Part of a small language model's weights.
Architecture: RMSNorm before each block, rotary positions, biases, untied embeddings, normalized queries and keys, some layers without attention, capped logits.
Each number is 128 + 32 x the weight over its row's rms, rounded and kept within 0 to 255. Layers, rows and columns count from 0. Numbers have three digits each. The size before them is the row's rms in percent of the matrix's.

# up: layer 5 MLP up, 768x192, rms 0.122, rows 638-673, columns 0-191
# down: layer 5 MLP down (transposed), 768x192, rms 0.111, rows 638-673, columns 0-191
up638 102:141080107100141181183159095114159093142055086174166153136107131139147084136137112126139134182088076103145133118166112153136122098073109162120136169174139119173081155160115134114128152104107098092157143197105116067154164100099118122148062130109124119112067084083091089127107151148143132162111097137099138173080113120154157151102141141108054111099150117104113098159139129167096095161145166159168131117170120154137148152144118134094046191173106160074099081160026106097147158065053130116096073143088114082122137132181144093135123144169086155143144108145135178097169109161138110135
down638 100:156082156110162190122097169176094111121093167143057161127137101115129186080127136135151148124126108143117191093131184134163113106124116050112091139154111104114112087149149229197124113151096166126154122140181114107117130154149177118117129088148120214153186122167128161148091108085159184111139122107177194139122109121156086105159117133090124087146131185100136165091107079170176088149095139124153083112099151114157111118146127140153103177131158106101170119167072108139148153177174097166105077165097140125179137112154078196163162103121096100133159101153094141107119141133100146070
up639 109:114097146137094071155117136080103119083190104100095053127118080030116129082132095155113062055147134135082143145116096129061140121145126115067137147078115108165114138112093115135149096156107190154119127071182132116137153153180145115147076157105157168092136129174180077130146135165101150174117136146144161137146076086187143113124153143139163107095137142147160119175109151126078109062168157125114129162083144133105085141145130165188147104112106152155090117187152108061165106127116157087057129135124141136031137160103137140132138167103108129168092090144157165170124088130143126118
down639 108:102136129138153104100112135150138170147123068139153170115072069158162114133102104112147107096099183140119136220093124149127119161134158095078105104097104125131150147099078163119125066081168155076147147157126115149145111112097156113083130134113150107126145092111078076125083191131059065137137094139048152159174106091142106157147150094088162075159066125108096072137110144085103128146135121149148165121156131142158100085134215119121093059107157079100071097146160088122112150106151108144072146143125096110163117128115128194135126136109033086112160101095128121170187134129143156171
up640 103:106129087101117174093105203111081137082098158211117124099148177133105109124107127121110160152116090121135115120182141151165099162142182138106095169097178161112121195162109071151163128136158102084151122141125074124171174114132200127109104144175123097097156089198136106137091106044124180157133140120136155144182123074109154146155113171097151139137084125151129135158131131083134117053126157141158106117064090138219146128148084120157118137130091122093112111133140058084090117140089151127127154189116068112129102114101123144097140065117097130120128149120165094129126048195150146107
down640 103:166171132153153110107171101125119124117120121120116087100100125151133150119088116131174088194089116114160146076112163119085153147172132134067106109137107107061193129154066082100135099125134121053131130169159123140145130080161142157170102107139189061132135104197152170056179109094105156101151101150106184097092091144135082116095084183126192119095109156138134163138175130177153127123076103103107132157137047123103144105122127100066098096100174132120095122096091140092067122180186086117139109087157128175180148105100129147164137153068146103155118082124163120163125172147163131139
up641 111:090155092045116158192066118019080125110131087143137117133161089179068114149207094119136109128193136105097105153060151137118184104155146144147167132160151071135104105130100115108130165148171160152124140088159108071118125125174094121140084152136132156119136111099179092139110154125170147097115081118156189112203133093154111135117121141077164159128141124148094206168129114101117109128156136149105118111157139146090134099161126108132089097124130108121155089146074120074109088090138154151101152129109131120097158116094111044155116135130128222106134119146126183093154085165082106117
down641 106:098166088132134132131129136109090202146117094120139130110102123074135097148135066057138163176137182122093086112163139130139143079116157080122096102116133052098128135119125122078114136117114111088072105105094127157179080091109163176092164183156138162145147120135130150138144175109131183138103126154085167118150091105154118125123142162162113086123174047154083135117104120134088130075151143156102147126085126087126122180128127103145123165216185062107135123111139141082143159110151111228150118163110075117135115147121085139115188170137155153149158175180149112062078167134160064107
up642 102:131058054113129126165164090160087157119112136116146119125124091147114108140167188077126137162102117138140113128137135169134207115180178081118123109148098093154120172175141105202152149134126111151128128111116122134140155132141152122150103137142111159180087150156151125094110153104124079155101131154108148174110195129202135124139089167111124137199152140128134087141155090109070131067142155122121167144160110131105138168193122149168121122088132120128149135186163125152161110148102092121119135161147114118144055105168154146116192145229129124100110022072103086057153078192113107152
down642 100:123132152079144059159134135091133157140146199075126086117133133137140127114104146206115142128145122131100093074162170092151120142170120158098127130130161067091187173120093127067144105114112175110161102155129147155112115118161133099123135069115144058151137142160109104181115158161041217139195141101130083134170170098091164061150126073135123062166100090100142067148145124113125140139062156171156073117106105119122125079131087132124150124186080096126121150141128114161145163159145097125093089164119121087132129124148163120079126132116157142098131127072114182154157079067095172135
up643 117:156105090122120079178135166133085178136093069086110109105140174088044154118124131124172041082095135131130121110127097085102113181139167146156090131170145151125100140134112162180123138104141186110148134076106096085041101129119150148144068135116083204133114120149152125124105131122119112109120112193153121082142124136114108113113147080090114108157130137145158109126174104069121074112125199162114126134099152098141159066126085074130148143157156132159146128122131151118055198066108142090151154180152145122083096133079105104111141122130110121113157093122151143176177113120131097019
down643 116:107119088163159126112083221133113098143137127112131127144192131153158170126167128126147092071188134100117128075136117079110162171165155157132113165081112172086090125125094157201044073097122207069083098128103155167123185126133194140107119107100175122086071133122149132112136163125082089084178158139099152107060118143163132119145146157103144131109152157147133088168151126108140180157134139127195165206171112132125090147142082126171133141093091144137109152137117093138129136109163188120100119108108114096127080104165145127148173127179134132102151152153127091120135141166160158210
up644 110:129136137166155151132091136152146158107148104190181105131190162150106093160200155143108042163138104109118130085134124092121157151099099074165133166123166145155105130170129112161166152187135122130157103084107104131080150075105125123139155096144116120165143117136136103163101125083085097182112196156107175162111161059115132138117154063159146161077103142154152107138101103087134180123117146164191114143115100126075075140121103059145155090111106162136115104152122139088081173112095081134147126227144111135088079062191106118094136125126163104165125075090171103096069146159126130143
down644 111:149122130150152108126106093129168144112152124184133075105143237131118166157225173087074103102198123085075132135174150152149113121140138152157132078179121146084167124091123118113099112124140188145169108107141151116126121144126121103185145108073144135125196132103153117113134071073111128165122141191154107122095236082123124130144106162148139174078112094140090142172087145159097142108158122124096156137130158126117172161158122074098111169179114118110107168140100112134123141104161082152165124134134070103158104052101106149113099116080130121136146107106150075113147198186105158100
up645 107:086076106138087138145105135139083117110130086132130116157128177110142124178162132062083111149143160136119132097162164163143081136139195133057107125153114085120123140163109170093142210170118105095173193128137140138141150102123154118139026128149070108181132105106158155110101117133118137153042136120181091085178177143178146097186136165121116143123124141193148125138151174049154180096149144113086133175089179206106152140148132092172142091149080131107093116155099139101058127112102141139132133175130110133140100139106116136152145118167121109216131143104136119134153089097154100096
down645 108:129153143123170143105083102120163124126104119144135138133090163122141103117153142119164132112097068146067167098109133105197167136144119048127131174195107142128165156130107152237097090156163138121084090115155131194096034116118106087095172126125107170160125119110132143132157147104130131133129110160124191124097195115130118128203116143109115163132138109134086141110082131101123109082124122062125107190148138121153116117146103122126187134131170127129160107133145055112094079083147131080102154140160130124068165119165086058158114113096112095043074133117088136201119138139132193127
up646 112:082118047132141200209173148164138124097140088178136033122193127133078121128177097098112152175123172098141067132081114161135163159145161131174133086140123147117035130110109121195131166127080180132103154160157137152117125119135143137099090136184103126162138170122111148080153116120148158147153163130140124174177149133125105137078136123117084119131115120093119155120135120141044108136147139095151097184140126064063104161088172126160108110106095184148136148089076131123141139104173127132132133143099116174155179137102165154057160097107112124146151120105179186100150112088131092117
down646 107:112098152100214119138053118115136140104190158053127105110127119144100151171114069106158137112143187156073135117112097145095144053177127133131141083088105129119095135112115035167134132112137109111167110183204155154174089165087104115143161140118142230104126159094110117068136146119159123047158090103127125122087116096098106112111103149076107174114164091151126110130066128036118133162159128126159130111120108110125088164112127091125047142117155119116132098120120069130148156141150166101116139117094110120093109155080140120126112146098118094095109118151095166087134155084147100182
up647 103:125128096103141110141080147092149119069131149147132138125167109153102047173109119083126159116142093070099115095118147131138143088074077127147106108136135079115133098151111115183167117133111149116191113129130191132065133120151123070128119134155098085190106146113106103111152157094115173139135069140062088115123149178135140122028151102107140168108137129098099146097133122116065092156177171153223087141167072146110132118077141143114142156136130137149098115126146080139116155023133094139196186147142054169156102164119161138114114160118108163121133103105121099077158134101071162109
down647 102:181128065169107140125138078119148077131109087043111171106089120141136138158095102164136111111182131102198128093124134135128085160145147128099081070099034082110215130116162115116111106167132147133162152164140157116137066118088172120125140147117169131148144069158135090098095120083092086102116125208108143111147113105124132122082122163064204121199170123137114162128170161139101085185149086114153165181132099122153105159154083142149093176107120104100137160115086167127147104179152133115127153139145091076153115124165189158166137147129122129159177135164124127103126164088153129171
up648 088:126193123122060128100124161086136172116162109169095095178172132142120144061133150113152012160107135153148145146075168116133172147091143058125122155112137070093085146105133142142170108131157091133159105106153146116074168157090102148143158092156136153096144126151109118179151122152119119119089154158117115092135136141112083167110198067115129082157069122134155083132179107131111179171099144124155144134092097107194116069172116109120168190120110162133099106086140117151044135128099129140176126139136165171104128087131095012079124121106106102098145139112151117111155094144107145118
down648 086:126132113139172125113126151103162094026098076133172131102095154162134125149098144115177148113141129123134079101138143134167152140108112115174120164160097129153113100100147131106148149089148177116199134151149139113201134119135090080168115099080096168148113077128125126151075157063078113170092123172142077122135105129104097075164141213106066142097153061183111154141149126144177075127095100207137100124159133089102169120135121158087166081157135105125076117098053151143096103165124092144135137117115114152159143108154200106121123114175112150192162118177078170086167113120107099135
up649 110:127105134151128116118113095118082121119162058109137134104122098138096091142175132124068120161133156093132099137146084152144096154129137093146112095107192218155133201121151146148150131168111142117172197099120103126098138124138172130180120128145121113157133146109092110119123213098126178084110157148132116076090102084152092140133163124099076141102137184209174105112161144104097077103146132220122087155161104094102108117129157160066132077114093125146094167150124153080127146048169061114147199134056128107155111164091153060091171146125114132147159143108133181121131156159119135128
down649 110:118124134130146153108087144167104079120067154147168129127117142155136147143118144132181142108144180125147134096137147115160133181179122120150152137085125056176184159081132064141106167167146181107143186122111130159165148166171124129144142108133151146159169115134130103157120118142097196141124079096196137097142133145095166157084130090063148171065131133133081139121162125138104156127127121123170155187143121161098101050135106110121155142123170043120088081134123053083149104080134119166148138115132143058077101135185145115120137158130141093109209133089162087133193111094045094117
up650 104:159082119089131107157151172126175157062107124178158151105165114135148045113147177067109125077166102121178071102178102112117112071127171111132114142157146127123113113170143139102126139123106101129128093128199103142099113170076147178155087134120094129189074140156122152080155122140126083072133125147074098143115124112196147147102142047180063114101200170122123142114122128095142090151187151128108117145092093107123114158165132161175155137137123101083134063126118152140075146131174078097155137139076088110102101092155142081067113126172152121089063074088120125121120123116123109089
down650 099:191120142081168187143089097137153160069131091118100091131148118162070088143128066119145176070092105102146155169121135089166090109158152128144176152164151148110161122093157164118139140143220155113168125134107098108125159117121112093113130150101160103181149131111103131056136097109122114128202110128114067175182132139167155137155167143111174144093127121128182114121093094119092154087142080105159119132152096071174135124121166125157124064131127063168122129143119147120092188110117119128128045209135108078086069086087105118110128160112090181146142167168100105077122123124122128179
up651 116:132114107103063145127164120093116116107119071130156156120150126149022112120085082153135122148124140073121114135126138185144162173141093086136135147145099162093088128114125142156121115182153164169196140091130129095113118124092120141159099119133106185173100089143127115118100100098132129125093146157124145082111171035118202120182125141073115133154124179124132197137154128119073154110120168174121115160128084143115120089164151088152112101074120153121142148124094134106114166138087105131149163234087109127117036105072145101160150112161109126183213090069125117155163096151122165141
down651 112:099111182117117153114180113130126066095141115129133177122068131132108153122087061156108128115134150097151182110148104180188129109114159130133154142059109086107101141128160097152168101143096154106126167129140205095178153161125133120137084153123092104127077118133100071147150108099146155179107103129098083109144133121082142121052118077161115062168074078131117178060127134165127131099119046119142163117069133125070126108120099116173138153154150147182076086098097154166139156078116108175100109158157128140105109159103058099195098166167140121120096153088136151110094142080074163125
up652 099:126145094114117138101055150098140162125112075159143129116122216059142116139175097095095145160153161063150138121107140184125153186097095117161096231108149053134097141112114110073155123169127122113117157170183110111153166106096138137126125147092092171159073136155145135117144102087146114153100136137097142085188113131122104207121185104099115125105128123122176112115140127160132137165147130189149082128145062104157133085153102115120085177079094179100129109080139108087112167094052145167102180150066114147064121114114165137166157128134133108110109115132161179141100094155127166102
down652 106:141158181143141076046106133131129149134101145138081137114114129123133148132165168108072154166185134083135146090136160143150088126091123074115149144095096145051166094103174129103155145191102105100103160122147117150150088107114143063188182103140147067173085164126130135097134150099057141116097149125154112103127045133109047180127122150035123055144127146162155147110140139154175147094092151119106116175158143144158176108129110128106177121143106138091081125145136120088090163090109090146087156147165120121139143087151125155140178134081144177077107174123135066117160159137162129077
up653 106:137165083161048176103101153127126102121125136179140141151126136099063119096123137100092124103197151067143110087112100093120192150076153099121103152099126141174059153133113115158198158120136172084186153139151149056168107178098119157128148164082160119139139101125152142107144146107122152161082148154125150152143179100097153184103103136140135144163120202148206151207099098117112207160113180103164094125102121121166139144120140120171121136095096181120110129118119091149119140102083140188045163127138140132053094148085160143160121100117132132111129104125119069139119098087086119127
down653 104:125104085106131151123038129080194089039128137165141163118137149114093118180107115124171189102147096123150136125106086113134139138124125096102074158130097124107111127121166115169114118157147111118095109214074176071148120134107108100131137165122077180114142123116114117085140113126158156161154078125129111138085154129136188155112160089093145097112080131137165140080091129110069105191079137105156106084122166159172119173085133096114123085110137098083164143115105128139094119134134167177108190191092097146077089090114129111069115120091094081175146156127100117127101060207150177134
up654 098:092086113099120091127131139126126117128131047161123066144173080061125108125143153120080125058144177105103081132147150070143175121141121097082113127093117151142108152145155118209096109125053149089080095141130113174081106126147144128097145161126141111144133133176133138167114156181148100138118132130032122110069095105170071158130132075139112129112134171133090073117130141152124153134165139123116136173097110092055130099125146151138161183144118097131121086175147093146085130132096045132154107135125147123125131080111104020088115148092063101086145094141132150137120152183111177176
down654 099:138117140124209096089055135115155135105139131120164064120155090164166163105142157111144152066131111175113097103129100112113146120092106152139104108145082131085138173138087086058099189146173103173188127103140148093049095124118140145130100141110127108119078084163155129105180100208082120128149137042160123112116117138129118130183126114163146147146144197138169130143113083155119110145063138126090085097063086108144153114133145127092149132118135043111124106145131115112125127108161132134156113088130135203069119080103187125172076154142125162188153171142150159138129184111127155175
up655 102:137114100101159190132098143102102131120137168099081105163216161133105075105076130110135074161113138133098105125159135082120143090073114126163077067110154157096088138170163110153116143133127148130143137161128159132128085167079121141208145143167140187100083143171200135109191141111131094091098091180111117145134197174091156123132156113102109092135171188165143068073120142151120146096099113131136116161150172164157157113152154114115098193169183157152121057121154136091111179120125154153151158124095136117117098105089109086122122110165095113197169076117137103091156139184131193140
down655 104:145087073129164165179076114141142099111144128143134101156179165103107167142144143092050097103059113118124118131133184105110163152130146162128109111110108141134126106108124093091130139156140130110216150145168132154191077131115103090114156176126111148113129140199165167113115142149133136082086103109118151109112179103135052132121125085101170116094141125155095164086113182077114124130196085095097172106166144205169124189117182133066123098104078094099157096118166144142137122107173120155133070080176106104097100071096090121128109159121084078154107137107150082164087104172111131069
up656 101:124163138158135064133158137154131138075154125099172143088138155179113090084117142062125088150083071165170153132106063129145163101172158111144101154125167109141165122150137090147118127161120149132152175122167167089154174125136154110143094149092072093129123138195136150146103152072136113167119097161126084118119137131235110137189151127167117133171195206135115128154094170070152141106148128126094129091092154147120110144134173141189152101169148153111165146158151091108068142110146100156177180103136131118126114080103197115116195166128120141142087058138164171101116046132123122122
down656 099:133074179070125101087131082150113161112149155120061151157193064108148083100166073163137128154091094138134115129120118098107099112130122159080126123112113140151104159126107129085166104129203130142040074167084058101114128181116112156154091125118166135133134152124135157130148114206045133105176126170096101151111173133130081062072126157147129133102177085122127140131095140076075152209142078119097147170143115172111142095107098137095132123139151109122165103093162104100106146109137116095158094147100141117115143170153113150149098095128175144100065148155203062141110103097138131136
up657 094:164088118179080092136152066131119142108146115182178128169116158103149132135191181096106093168190111145120128164140075112129144102133107099144158130096165096160074125129130107205160153103133120122175107134182143129188175114180168109135133126169047127129145133138122123108136095113130104130063166109119208147100121062127131198110152108137093062163127102088113103064130144080142138127163149196131129145183171129124114067159098159153125118141089085152193131130177062130114113148119134172090123140084146164148120112158155041116164136109110149121093081084122124158146117099118112160
down657 096:139174138085156170090117156139107114089128123157116146150194153157095125158129129110149094081167114078107102138128153106193164117141075093157132099101124105158100104085123121130122103138102112100133123157168144141147157133149129093057077063124135135136140066097118143115168129162092141118105084155129078129063101127092118177165091073117085112081082174122140125134110152162145132137121096126085130136145123090156157077105060107166092149118208129106103123140140121177171129192159216130103153090129177126085166123084185129150115148146115125097085076079038093095163155078084101070
up658 094:170157160142110143207125117098084134127132151089162104114172172086155073139216200077096135136098102143099142121125052146095158124154130126147145123082143146151113102110174107130104106145123211142150121103120149102092141129153174087140078136214087153147181129144100149161101132084189109129068159111121093121197156121155143058122130090150138112214144183135153127113099141072036114132153111125111125161114136107106169163122124144167153090151123128118106136082130152143129081145185110136158145109070115094114159122106141074139111137188139141125134116130161197143084098169136140103
down658 096:207135103117132138168136144158165083125126138113134139099108136098118115100126156108166066151107114158136174112107046153130175113160172121175089084090133115153110143106145076118144148140072143059121214111119196128151105135139181113127111077146132053156109115121146153095142087149180099091091134140135097166159091141106155106085130117213192088130140164140130112183093138096110059130149118145138198158149066147105161102120156132105161147207127132120080134084084123150156116163118175159153087121155169111107090108120190100121119157181146115096152078158116113152131133076166117099
up659 101:093174125100047169116084163108132092141107102126159116133197191122149122081113175103056121088122123144109112169131155132073161113152152135136146095104182112104160150179154116121088204144160107116146173186188131103104173119093130106170162133122169116120092109120090144145134119136184131189160098141082084138153115108159111130145157101114148141122206199202089116106127084069077149102135118144084172127154142079102124083112099166173151188126079106127143104142108110078125173129166088173133087104155148112105122101042120101105133124108097137108119125089137164135171087156144149135
down659 101:101129117149138157129091111106152109164107046105149146121084116184093112119107162126100138132134124121191155102114107058126125104101131080190142159108120173158111144100078076090069137136182081145120107159142162153131170205146076077126153112161141161172129135079121144128101141097127109168093106132107091149074127121127094109143053105145087059113141130174113117124090071107127078124111152116134134149087147173162109111065152088156192134125125133141092129108147189098086155155120140185102121140156083127080164096122131096159118180053065178136050121138146172158139175125132164089
up660 109:095080141110121121178098185189073153117147079175122109140103187182174124120105118097099155141164107089166161164081146110126153127139162125114152122115216119114130123138110130127088192132166094157092086144130139114122132119178118138184108175164156120106152128189157086189118144078111098113110084186094124139146153124118117134135120109095095175126139126162160132158086124086155129128149255144168156129114166109142138071075119142149099155152106131037140143170114102144108181115176108190130110126130157111112073155099116113105147122148109157114177093127115190147148132149055105145
down660 107:093112183092113123086120143182155175086158166105110156120179161150124090087127141149033123153161155157189107059143129110109108112174184116116142124108098110144149164140105067041151111114194150190113162086101171109187123166144168127131108175104105133089172100131124101122112173161135202123112180138147122114131089182104109118117114117167068101054102112079105093147103159093110094117094137116118119150102161154146138116109085138139162136138153043123052110143166140147118108065088138133125097114187125151147086152118158161149130127083103096149132139093107100154156153121107120179
up661 091:082114077096138162135111120152054154071149124170084107123123105145129088109165133045150121119119092158134102126166106112102145161084154114089081123146113158134126122101155137121088137165091166088107127133108020123105115159144179104119105173135123127105072104097109086139163181120154143118134068174118164167117153145186132117137175138171096156146135122086106186158115197157125101127122103124163118174135140108103169038132101171127150127183147133184121122145146109081070135147135088119148123127166044169119168134106179128111161081124081148138185093142148159089106120151100121039
down661 095:119151094114134123134162125153129096126133085131092162152146156178092107066106159130140079103102101137179142146135111099178086121143129081114144124086087090124092120127113127114095155151079108140120081159090127101155123115071083157089130167176165155118139098160089117136120095026080170179135135085164125099130139099124171131129145150142110129106071127162128122122124095137071125138131093161215159137095179086096127147090094118112152154133255154140090144083098133215150196144159130116133125139160149166119185092126080115108105115122110101105119145131096185199184095126145175150
up662 096:128125094132071178111182109090158129079084088190175141129180137086079087123148088077136130134135118119106141160099186145057104135118146105088111166118129078110091103138136140130129103111102150138122113168191162076147110196157137123143139108166106118183106132166142079127128176096102082128124111114086184112170137128092176144157146127069064127135137098107074191133104120106059133115197154194151123122141099124205083104120107113125115158194150190133144132147146119133133143119064053107138169143079134110129128093117117090138213094128126139172161098133127163118098127145083105123
down662 095:129143137143110135128113102116117113110124097114116201108140146122090082139113102107137199114104131118139226088114123114124111120164161103087153117077114188128117096164161104101020121109136105126179164150157148084173091186135122108179124090181153101120138104134174104116120152114063142102152109153086149128159080139096136102142147154055067074114131151055096109093099090137109136176138130163087139101118154062115081120103102085155104142110124138177098229129079123164154119134121138123137120139112178055116108143111038116167188089123137159179135120129127138130095153115156123137
up663 106:122117112092159134123161161153187121059138073121145100138127131087074115113137190148136136085131130187128128123062070121131156069126094102110086194147126116119067116100116137166103205123120220109195135085116201145138116171164168187106115135125123149138065120115108072117121141130113087133127121151108120150105136147150170156167151134154150155136209130148154106112117157100157126102100161166229116151213142134102089102121155137163113122161109109078135094087091130161109147108049134133143112132111112127096109123099146137116121124102068105146129067190154148120141121139073096088
down663 103:098172124157161167082230066109117103105091084139122123163087111093091124137166134171142151133116099104124165193209149147145155099088184128142123124080114150158127130101131138166109185109174153125086116074142150080141185108194112171136114080130146140143095102159122100151140129171115104079084165145116142140183144131144152094102118126109144163122057117070094142135108062127127115195131086159131130101132109151158149109061112124114126135094102139079173095112116103086124169129074149141075159139159108137102037149169114079146109117052084129150161107160146127103123171099088108119
up664 088:114108085082171088123165109125098160112112060185141121107088086135124102149192159128135148137147173120122158132052092153148168184147113154164074111101120140202114155125130131107127125126136084123115196116137103124123185115171106130108092153151079133136154157160133123222148135139089137122121137137068127086157128105162118136130161152153061123127139105166137128110081147108077073113101158124112082119170147070089147159139081132167125142169091118152112104058067129129148183110061128112186181107092154122142132154167159043148152113127090116112153132177137115116109191102037138121
down664 088:125116124123132103106111178152077071135144110112124085151128164125123079163115129102162112132159157134089200134159142166174131141143148076106105139109115137190147116070134074121144114100172131184170093131108126130188143101150073177076136124132133189185133119186137150151104105171095131139115139103155158119138105139107137082119077140141147148101117137157146083068100120179088129119138095152118147143150059198112103144136138137055143122176103124137100064102083131119101120083169147127183101121167127109170106169129147129117114147119100091141158108112000120103072102160024097144
up665 095:144106104149044195167139131155134137073136087206158141135160119134097090116114087059151136141114092144116109174107129145138060143162140074119073150131128114165170114102123200117144168144147166102165169115178147124133121184133186183158110101149096136126104099142158084127137131078146084159143158131104116117158145148158174190178086084075072127133108097117098200213140125104135141102199150191115134122117126143166115138156133071157127119134118158112085143137101103112132148069150130142137180123084059116130103146097140081118186116124092127170131139135139177058140165117100113146
down665 103:126130187182144112129168146205094102147142127127149155108090147135224156113121135101157148118161117153066155137106132135145141140154129105184146093106131134164142157093162151124120090141142132072173141101125123158166130126077178164129148046141122108132129199129153155137115172084100136146124129057174175064107123141139119155165197105126108117133113181118106133152168060120154149093136129138135151119117176142123088166129117147107151058105127141193104123135107097141107096062174142120079182076076141030158101172201079112140078118107125095125138107144132106126125210122134128143
up666 104:113156115110064130100113143163127094152093137156144091172145107123129095153192124128125141113196108141172149098128146150129154127146100063100155165148170152118136069176137122148128146133065091078121134103118123154062103149130108169096094116129161164187113137181150163098148136038127080112102119155082069107084112101108077113184115097090094150129088194192131087127111162070107146154160163160113128123100133103077093116150133070103104110109145147135184108078123090168170128099049075167143157225136154112118060099119120110085107162143121143123112102121145117128164147115144108077
down666 101:109080133109136136063212122069109140111087107134121073134128129140146153128172117092255152167198121159078095171175133137131124138109121087107096121106164145167149116104137121130125169138160050071146166121150110136126125125139106132164169071088138128136098130100181113144145145129063121151080126103100209171124056157111131164162145145112150144149087161112114094195180112116126163126112175126132120100142114134111087111152152128146111173126117129140140115131153104088114093108181143111113180116044164090135111131135091136119127099199106140145158142112083137095117101105195120160
up667 104:135141157118104139152122094093133165115112149143057116138112120154071095061156070116070145115101075134133151091073153110156122162113141094126063198106127094123137119166094186156129121213142165104136095076112179108067083156100183125142084132172097209131135090138117114110141144131140131173135149142150141105134156141092189116053102070135178101200125155118206102135088113124113112111148109135153120169176142110186162070122095085140096143114153165101098127139153082129130088121081123165188173129105129106138131109115100169080177183165119160131108144111170124133141109153153095134
down667 106:094175118147098123143088155128080161182112118113123163092120132129187159123104121149123105143077069125138126113104099106063141199131148139136144129095089187139131125129098095089126113078144080156144130118115108100133161158119107110153167186152109124130175152046115151142092110115168137093107123083126112129138183212176149098155158127141060135130137101141137127163152120089132114114139162133105193154133119156176113121091195142173096159087064081126094077145160131183211162177131172144104101082146092080114124151179139121109130097139108150176130142141162189136072109132091099031
up668 093:141098113143120181118135171143134096132108103143130165213145087140148094112154163134093110140106151083131090120116104121137154096151176145114136096141117125127143118152163147228132110146092167103119146139181084112107140165166153122125063142176114117153170181121058137109092188135168131140089064118067113172090125130148145110151185071136133157158124130138117133116123137131120131097197160085126132158092140108082168109173129133140095129210121190148085107153111109152042135105101111131178163152087058118173052123192126115148123131108110196100105073180133140193155161148125138138
down668 094:159176073170162140135141131100104114098136136155195135119139127148126106132129145131201143149193133151094129150113095129095110147118062040112198171123170170093137136195126153096121081185104095128083130088093153103084138109137113088091162131109160111124094103155183129137114096090129071118163193117085105118113095096153159147102137174100158079144159165135085120126178121117156138146126156099100093103103082153132123162065131113121129093148099115152135074104161181094104181105151177094162103152082122144091076144116027109124152136148083115123087133132076183146125167138089151067
up669 096:098078137155104080150177138137128107144120087101109151136120117134124116106135150099114108099184107172113089092169154130119161157114109156164093138122151067138154108097133104140188161121111052148118142143143128048115108136143127144194094190082137181151088118109158120172120159114119076177141122213050207097178073078117136121131188117128123116096132106138178121130097164151098114152216110143104117120091138105152116092181137120171109131114161165105144073104089148169107159085097166089150121123031136133069138136080138109083146132142177135142110071144153117147120130085173115103
down669 097:158127096121162134105119167153119116158157141088151162091128145192093110146149124164191174146105066118116130146098127100163084149104121133127157115134141191187109121056200102084136061091198124158091118142114098111125095109104099151151161097163112142080097155106095093170087121149082122110175104173137154121109151092145067132121080170089145028060143056144109098078112115116162107140168164108134094135135130104108156094139109119157089134118096151131107112099054138119113157191162099183076105159112116161050188122181130141113129131097144132128147139143112144094120163077138097117
up670 107:062151102136100094138134131151123142140135140130107147151121135157094151123110081114154104140132145121142079151166173144013124175110146136101138126158084093112086152110096165092111165128138155181145135118119136065124132100122124131102186151201139125217164077115143090123108120104108134180092119138140175139158187101134143180139143083144135098106143201131179125104143068081088171123119187164085102129143112150117072131098144108166167151044102147131115114134062117098127176121103092131082117140147121131053141105132108102158171145125092194117157043077133185142119119179108144128
down670 109:122172117112153070127195142202102122146109167042103112105097122118122133116104131119109154105159157156155144142110161098137132113130132177095154163155087134068108182093178143099103135100105142087089093150148198164148171112099101099163179159095129079119127116131053163075159090140110162141127054141110087141135146126112100168072117119137092097155120193082128142127192194118111042134151071090215111116150144140109145165130110111092066124085125111125137139124133139183153181104084093112105065127145080123158149142147106135147125136082114107135129102126104160184137175087145106114
up671 094:120134139146160099140092116104118177129089020161146131102132093089033053116205137111106143133108124124143155121130126166113134101113107057136091159162090150136124119194097140187138145133103121137143167165095190075075109179201132175126137103128073171168127141126105117112154192088140121127092092194112074145160087104152143116130168058129157143158085098181129145101153114173117142115131104137165136146146136105087120070106077067097142106119123113117163139139119133108125099098146121131153147135130109110143111099103143039067149143105083134126112122132168121077170099104080151168
down671 092:100123170168125179156096159114178152113126154107084103057094141200117099163125043095128122139145122150102105102208146161173085201163139100124107131128115143128171088095124175199094112109103143178129098091144109071134134165091132101076097127111152103163143108168097108110118173143086133104177128142137133166191131145146129133198181161089153111134124130125135156139092070139136069182132147167143182127137099127139098147119115134128058142163172125092177119122163095197115165150120108143072125125154081057120131110118060119133054105096095164140131098162137146108147097139113094137
up672 093:101138159130127158195140116108141144143116080165111085135180168120111071164137103094115159150138135163156133175157143104088172139055091151160117185078167058193144178152149125224152147139153124164125175067101120126118106128132111120209117138149111121118150088187103123120168164085068083129167194115113186104132115123120154190141115119150096129106133134116155147129132170132112120146192147100146100158131105135213119108166163096072130157142175150144116134108128048062141130129116104141146136125111111099120066187125126126072106085089107110089099089091148105112120134168120173129
down672 100:139101110176156095174146123125166157118120110177143079158090132138163113130119116190117122134123062135133053093160176132179179125114102090164156096120103089163191106175161106163145114134159069142180170082076105191176150188072167134105118104124096100086101123143115116078168078128102116128123172207122134130155135064119111137156107130187125100137142118203103103135161162074136133102140142137094108140171108156160198146160119114082135146138151116171074108097111160069154129124129047131145087154171117150126117096160112134165049118102127097126093116134119129126185173140134105111
up673 095:127159166097120136153161136065086168130129186090113078095173136129130064134122113078112172136140124107148122122153144107100097069143077117170110103127170190099087157174125151136114130086126095088122143098099133113170152102096108119150134131142086135106073077140105083100131121131099095117170099118083113108084111083106151161123095158131186135100105163160107103129110118027098144135118116187172066137151070139092141150130090113181178135161090127079163065143092125084140132116041120145111146157128118126103164045067138100073119117144108164093195146087141131076160107180117129140
down673 097:109115168158080088102097130161144112177152140110125088135165154178103157086092163177143153066190159109120123132064126125122114049165111095094096165060124158136119177162146118128145116154152148072117100180087087144172132113155172126108103101092101108121132166154129131207161096123115129151203133160061108114103162127103190197129151103137164111128114135093130115176129054085200159132165123144097118116127150079123128086148142156092130121170143153150128106122172171126111159073094195112100122143146102129108132119143060061115132108128154125137098088193171128131095153169119184111